Each number is 128 + 24 x the weight over its row's rms, rounded and kept within 0 to 255. Layers, rows and columns count from 0. The size above them is the row's rms in percent of the matrix's.

# layer 7 MLP up, 256x96, rms 0.24, rows 145-155, columns 0-95
size [ 92 106  98 107 103 105  97  97  90 108 103]
[[157  90 169 118 134  95 129  99  85 143 100 184 169 148 125 157 137 117 106 116  99 107 118 116 149 139 144 156 116 116 128  97 144 144 126 109 157 136 125 136 126 158 132 143 160 118 163 141 125 144 134 114 112 138 136  84 142 123 129  98 147  86 124 131 139 113 117 144 130 132 125 139 127 146 207 134 127 122 123 106 119 126 118  99 100 147 113  89 161 137 116  73  85 193 139  96]
 [122 154 120 137 101 165 109 132  92 129 106 150 117 125 122 152 127 142 133 130 104 116 160 147 123 149 161 153  72 160 121 157 161 106 106 153 116 148 134  62 142 116 109 125 110 127 168  93  79 143 155 130 119 141 131 134 129 107 106 105 129 104 116 141 141 161 136 120  90  68 132  90 132 130 126 168 109 110 104 108 185 118 132 129 141 159 136  96 134 131 127 156 112 155  85 168]
 [137 152 108  95 155 121  76 122 118  96 110 141 114 154 120 157 119 120 161 148  95 117 165 141 101 115 146 150 184 110 106 125 179 110 149 142 130 132 156 151 133 153 110 137  80 105 108 121 188 165 123 158 141 148 137 144  78 154  88 138 163 143 136  87  86 129 131 124 111 115 130 149 119 147 141 138 136 124 120 147 151 142 112 140 108 135 129 134  98  85 101 176 116 151 123 139]
 [129 140 175 124 119 124 134 135 105 157 110 125  90 102 147 149 130  84 156 165  86 121 124 139 189 113 142 138 180 153 152 105  69 132 122 115 115 144 128 172 111 160 105 153 113 105 101 108 129 145 151 123 147 118  86 138 164 161 115 145 140 127 144 148 112 149 133 143 153 152 102 109 160 121  86 153 165 189 123 121 157 111 176 129 125 145 130 113 125 124 126 121 125 121 127 144]
 [155 116  63 153 125 124 134 150 140 100 127 118 118 145 138 156 127 106 147 111 108 130 177 148 110  71 156  85 132  74 120 112 141 127 117 114 123 106 100 108 136 135 177 142  89 104 115 133 136 119 116 142 182 134 101 123 113 127 167 147 139 125 103  80 140 131 129 157 104 125  86 119 102 120 115 124 108  66 106 127 123 165 105 122 144 134 109 107 106  87 121  92 115 113 132 105]
 [138 113 163 160 124  86  95 123 128 102 156 101  80 126 132 108 160 162 174 114 150 125 128 101 162 114 150 136 189 117 126  93 140 129 165 140 139 142 128 103 126 135 159 122 143 100 142 116 137  91  84 117 112 122 148 150  88 153 125 108 146  86 127 113 120 154 174 102 132 113 112 141 120  91 126 139 107 150 117 103  86 140 139 119 143 134 105 130 106 114  93 148  93 142 139  68]
 [141  95 139 138 130  64 171 109 150 125 129 112 126 143 127 139 190 132 136 159 161 142  77 143 151 107 153 117 154  78 117 116 151 142 109 116 114 140  96 106 110 105 120 129 168 138 109 133 135  97 110 104  94 137 110 118 110  99 152 128 113  94 133  96 158 111 157 138 111 121 166 188 105 147 159 146 119 134 155 124 141 135 116  91 101 175 116 145 150 125 147 108 138 137  96 120]
 [141 154 100 113 117 121 128  79 129 154 137 161 112 123 130 120 108 107 103 115  88  87 138 109 109 117 105 157 103 109  83 102  94 131 155 145 100 144 138  89 142 152 103 132 141 124 130 139 158 119 113 118  88 118 117 125 142 117 123 123 143 167  80  91 138 153 150 129 157 105 115 120 163 147 153 122 128 122 152 174 114 116  77  97 148 126  86 121 169 155 154 108 186 131  90 142]
 [130 160 153 140 165  82 160 112 127 124 120 121 139 139 133 132 141 142 141 139 183 100 102 140 123 104 115 143 109 140 135 164 175 130 130  84 144 132 100 139 171 124 186 146 129 120  64 141 147 150 113 104 128 119  90 128 124 171 132 155  90 123 155 154  98 130 127 116 110 149 180  99 149 141 178 110 149 128 101 138 120 102 139 120 152 108 133 154 140 125 110 155 152  86 143 125]
 [124 135  86 137 116 144 103 129 112 157 133 135  95 145 160 129 120 164 133 155  78 142 138 113 151 145 189 175 147 146 166 125 152 156 134 117 124 171 124 143 161 139 113 156 117 107 108 132 122 122 127 172 121 146 100 168 148 100 115 132 124 143 114 160 138 111 132  82  78 142 105 186 126 140 128 139 118 129 141 125 160  85 120 134 123 126 109 142  72 113 100 138 180 119 126 146]
 [140 152 117 115 113 129 148 161 146  98 109  72 134  74  84 145  97 114 166 106 158  83 116 137 103 128 136 115 126 133 142 130 114 125 183 121 100 132 130 169 139 104 106 145  97 122 133 134 156 149 131 156  92  79 110  92 142  98 141 113 109 119 137 102 162 109 120 117 122 172 101 106 129 114 117 119 144 164 129 170 141 129 125 119  90 113  95 112 106 132 145 160  80 119 146 106]]
# layer 7 MLP down (transposed), 256x96, rms 0.272, rows 145-155, columns 0-95
size [ 97 110 100 106 110 105  94  95  96 111  98]
[[139 104 151 141 148 135 116 105 125 100 110 165 157 106 194 137 146 118 139 114  88 132 122 127 145 105  85 174  98 149 132 117 161 124 126 107 123 137 128 134 147 137 132 133 132 139 121 102 144 142 171 111  84 131 114 160 121 115 127 156 169  79 132 145 118 110 131 136 148 172 126  92 167 131 132 117  79  83 110 108 104 164 142  96  85 144 133 119 104 135 158 146 134 125 176 165]
 [136 127 156 114 177 164 112 143 140 134 127 125 110 149 178 120 104 133 155 124 131 123 103 141 106  95 124 109 149 131  85 144 113 102 135 118 156 141 119 112  99  95 109 149 138 102 142 134 123 113 156 122 188 152 103 133  69 148 123 129 127 161 123 115 102 137 129 159 158 152  75 148 125 172 128  76 101 117  94 135 122 100 145 144 114 123 118 113 119 144 149  94  91 109 175 172]
 [158 115 125 127  87  46 115 114 147 135 119 114 112 152 134 150 143 137 125 109 155 194 121 120 163 141 108 128 134 116 156 175 113 133 157 123  84  91 148 145 140 125 120 148 173  93  99 149 106 164 129 129 118 117 136 128 138 127 148  88 106 133 146  98 138 122 148  96 120 151 141 116 122 124 128 120  94  98 100  77 146 131 110 130 149 147 108 144 117  98 103 151 179 121 128 165]
 [126 159 123 139 102 128 157 129 122 145  93  86 119 122 132 134 157 130 141 116 139 132 116 152 122 132 132 118 150  98  90 107 140 123 131 107  93 115 141 105 108 131 117 132 162  84 120 123 155  99 138 120 112 140 163 159 108  74 184 151 140 109  80 115  94 152 131 126 116 143 133 153 187 112 137  84 116 118 154 141 129 123 130 159 103 122 115 167  82 111  90 186 148 162 106 104]
 [133 137 116  46  76  99 170 143 151 162 148 114 147 121 131 112 172 130 143  98 101 127 121 157 142 123 104 145 150 145 133 108 125 143 118  92 178 119 147 149 130 129 144 126  98 123 161 127 157 138 143  89 125 127 136 122 115 154 111 133 127 151 134 150 126 122  96 163 150 165 130 159 146  90 129 120 129 131  92 119 132 151  89 138 153 115 156 191 141 152 110 116 131 122 125 184]
 [ 95 114 151 149  84 136 103 111  91 165 109 136  86 125 117 147 115 100 107  71 136 122 134 172 121  95  92 144  73 103 127 120  93 131 125 139  96 179 138 164 107 125 181 132 132 129 129 129  98 123 149  71 101 147 132 148 161 121 152 116 104 107 115 156 133 125 148 107 113 131 141 107 134 102 156 114 158 129 120 100 103 129 102 114 161  93 119 160 126 146 134 143 142 124 157 126]
 [109 117 109 105 183 146 114 120 126 136 167 116 127 128 111 159 101 154  96 124 116 100 144 113  72 174 108 148 117 140 147 115 127 131 155  76 149 156 207 129 107 113 128 119 114 128 121 168 122 113 144 132 127 155 170 126 110 158 143 156 149 132 116 132 157 152 157 170 153 105 148 153 143 103 135  86 126 120  70 153 123 140 137 107 153 117 137 128 112 143 108 152 159 114 139 122]
 [103 127 198 137 152 120 112 107 154 147 123 124 101 147 124 143 127 175 114 117 142 146 145 128 146 114 141 140 169 129 137 144 130  98  84 149 108 146 100 145 106  83 141 117  74 136 128  94 136 145 127 122 186 105 134  86 115 127 143  95 118  99 163 120 125 123 155 153 166 139 116  50 127 118 104 104 144 115 111 130 131  96 117 148 122 126  96 108 130 115  95  87 123 110 118 140]
 [143 136 154 105 148 171  96 125 113 107 118 130 128 118 130 110 143 141 117 125 134 151  98 106 171 153 131 162 109 122 147  80 168 141 135 131 118 114 146 129 131 111 164 137 164 161  81  79 126 132 141 128 134 133 115 107 144 134  93  47 134 170 120 152 117 110 140  78 140 102 135 110 144 149 129 118 117 108 111 126 100 166  98 119 146 118 123 130 121 170 103 163 100  68 133 132]
 [185 112 192 145  87 174 127 132 134 120 107 145 133 127 110 139 109 144 105 134 122 147 149 142 132 104 148 131 138 117 115 142 115 131 111 140 175 111 126  68  59 150 116 170 163  62 116 148 118 106 151 121 156 120 135 132 124 135 127 114 153 108 131 109 127 113 137 136 136 137 102 121 112 115 137 120 123 117 146 135 120  50 140 135 135 159 125 145 129  81 143 118 119 107  88 133]
 [124 136 157 122  68 107 125 110 121 122 108 113 179 123 155 124 127 103 121 129 153 143 110  94 118 144 114 131  68 139  74 133 110 148 103 102 142 144 142  93 114 150 114 111 160 138 145 122 150 177 153 164 150  97 100 144 140 125 133 132  62 125 120 111 119 164  92  68 126 118 118 138 155  90 144 141 164 133 157 162 112 138 111 117 140 137 140 161 138 112 118 126 108 145 156 111]]
# layer 7 MLP gate, 256x96, rms 0.256, rows 146-156, columns 0-95
size [110  94 112 108  97 100  96  94 102 110  82]
[[125 186 148 153 119 139 120 123 131 153 123 166  82 178 141 156 129 141 171 126 114 114 169 143 125 143 134  99 136 185 133 125  84 108 153 148 119 116 135 111 141  86  95 154 100 137 167  89 137 168 128 153 153 133 119 130 125 120 119 146 120 152 113 111 102 144 124 129 101  98  98 111 127 142 145 133 111 142  89 105 154 128 134 114 119 173 112  89 121 146 129 167 100 130 135 189]
 [120 138 118  95 147 136 103 104 181 163 138 133 112 157 139 109 103 156 143 159 147 115  94 164 157 100 102 101 110 119 100  70 131 122 121  62  88 127 130 111 101 114 144 138 144 100 109 149 178 108 130 159 107 113  90 119 115 113 123 125 142 144 135 108 148  89  98 139 162 157 114 124 127  72 142 122 132 106 150 113 100 164 134  94 133 125  98  86 130 139 142 124 119 109 136 130]
 [119 125 153 146 109 139 103 139 138 154 109 160 108 147 137 161  87 124 128 149 131 124 129  95 121 135 142 111 102 151 170 144  94  86 142  66 102 117 106 165 119  68 132 107 136 138 117 166  90 125 130 108 159 109 140 131 108 157 119 167 118 104 114 152 144 167 158 111 164 151 107 120  89 145 100 139 157 133 135 101 157 161  99 131 152 118 129 151  92 141 105 131 104 103 145  88]
 [ 96  85 148  82 116 132 115 134 142 142 133 116 142 106  90 141 131 157  97 144 162 135  89 169 129 105 100 136 145 148 140 129 144 134 125 106 132 128 143 166 107  94 133 110 164  95  77 159 127 162 134 107 104 116 117 169 128 143  69 115 140 148 149 133 116  96 144 127 163  93 149 146 145  94 137 140 135 101 129 158  92 108 144 125 142 146 120 126 105 145 114 139 150  67 162  93]
 [148 145 109 119 101 155 152  67 150 158 114 112 175 135 115 164 130 133  87  90  95 111 148 116  76 136 139 130 109 131 171  98 137 146 122 107 124 142 170 145 120 117  97 123 117 151 113 139 103 170 138 123 113 132 108 125 133  93 157 146 102 118 100  89 120 135 164 120 128 120 162 152 122 160 129 131 137  78 138 167 164 143 121 163  92  97 164 152 144 150 141 119 137 128 105 155]
 [145 112 132 150 186 139 142 104 149 175 114 163 141 131 168 137 122 126 127 135 117 170 132 142 137 141 136 123 133 125 109  74 143 157 139 121 110 151 119 152 116  87 164 157 198 119 110 157  99 108 148 103 125 142 119 118 133 134 116 140 151 141 118 160 117  79 106 112  97 137 110 147 122 136 110  80 121 174 150 123 124 121 114 180 176 116 121  90 124 118 136 125 148 101  88 142]
 [108 172 154 146 174 100 144 160 102 100 138  87 117 101 177 156 120 108 141  96 138 116 175 140 159 121 121 124 135 120 176 168 121 114  99  95 157 108 148 121 100 129 120 118 126 163 146 128 154 145 158 145 158 126  93 103 123  96 127  82 122 171 177 144 132  86  89 155 134 128 119 138 158 134 111 139 122 134 125 130 154 139 131 122 105 135 148 173 124 128 151 158  97 113 136 131]
 [105 120 146 105 121 100 200 108 101 124  78 160 156 152 154 140 139 116 143 129 132 120 161 145 122 155 127 153 120 126 121 140 160 150 124  92  91  91 147 105 141 167  97 118  84 109 144 120 170 131 129 121  95 127  86 147 122 132 117 125 102 110 124 130  97 163 134 161  97 140 104 162 148 147 111  83 153 124  96 149 125 114 105 148 153 135  99 178 149 166 130 109 140 122 112 142]
 [ 88 146 113 122 115 140 124 121 135 132  89 112  86 135  89 110 148 133  84 104 109 144 146 123  96 187 120 133  91 132 150 134 131 146 133  93  59  94  78 168 166 105  91 146 135 108 115 139  92 116 159  97 138 124  93 169  91 106 109 149 124 132 131 125 105 143 147 134 113 112 128 113 138 145 125 111 124 119 112 100 154 137 101 137 122 128 123 158 106  77 112 118 170 105 120 126]
 [ 89 131  96 153 150 137  93 170 158 122 135 125 127 150 103 102 136  96  88 180 159 115 146 138 118 113 146 109  89 148 115 131 122 142 129 124 117  89 115 142 124  80 136  93 104 118 127 123  83 147 150 166 163 126 121 100 186 162 138 196 152 145 166 126 148  93 153 104 133 153 129 118 168 104 154 111 134 135 138 146 151 128 136 148 129 141 157 141 110 102 149 134 120 124 134 117]
 [154 157 130  99  94 165 118  77 128 130 123 146 140 110 105 135 173 139 153 121 123 131 101 151 174 142 131 127 152 102 129  73  94 151 163 135 141 151 136 152 154 124 120 172 151 109 128 117 122 128 145 134 103 112 139 132 148 134 111 169 123 132 153 142 136 102 146 135  99 143 120 112 131 124  95 159 112 144 178 141 105 128 182 185 141 106 177 142 138 125 142 134  98 164  92  92]]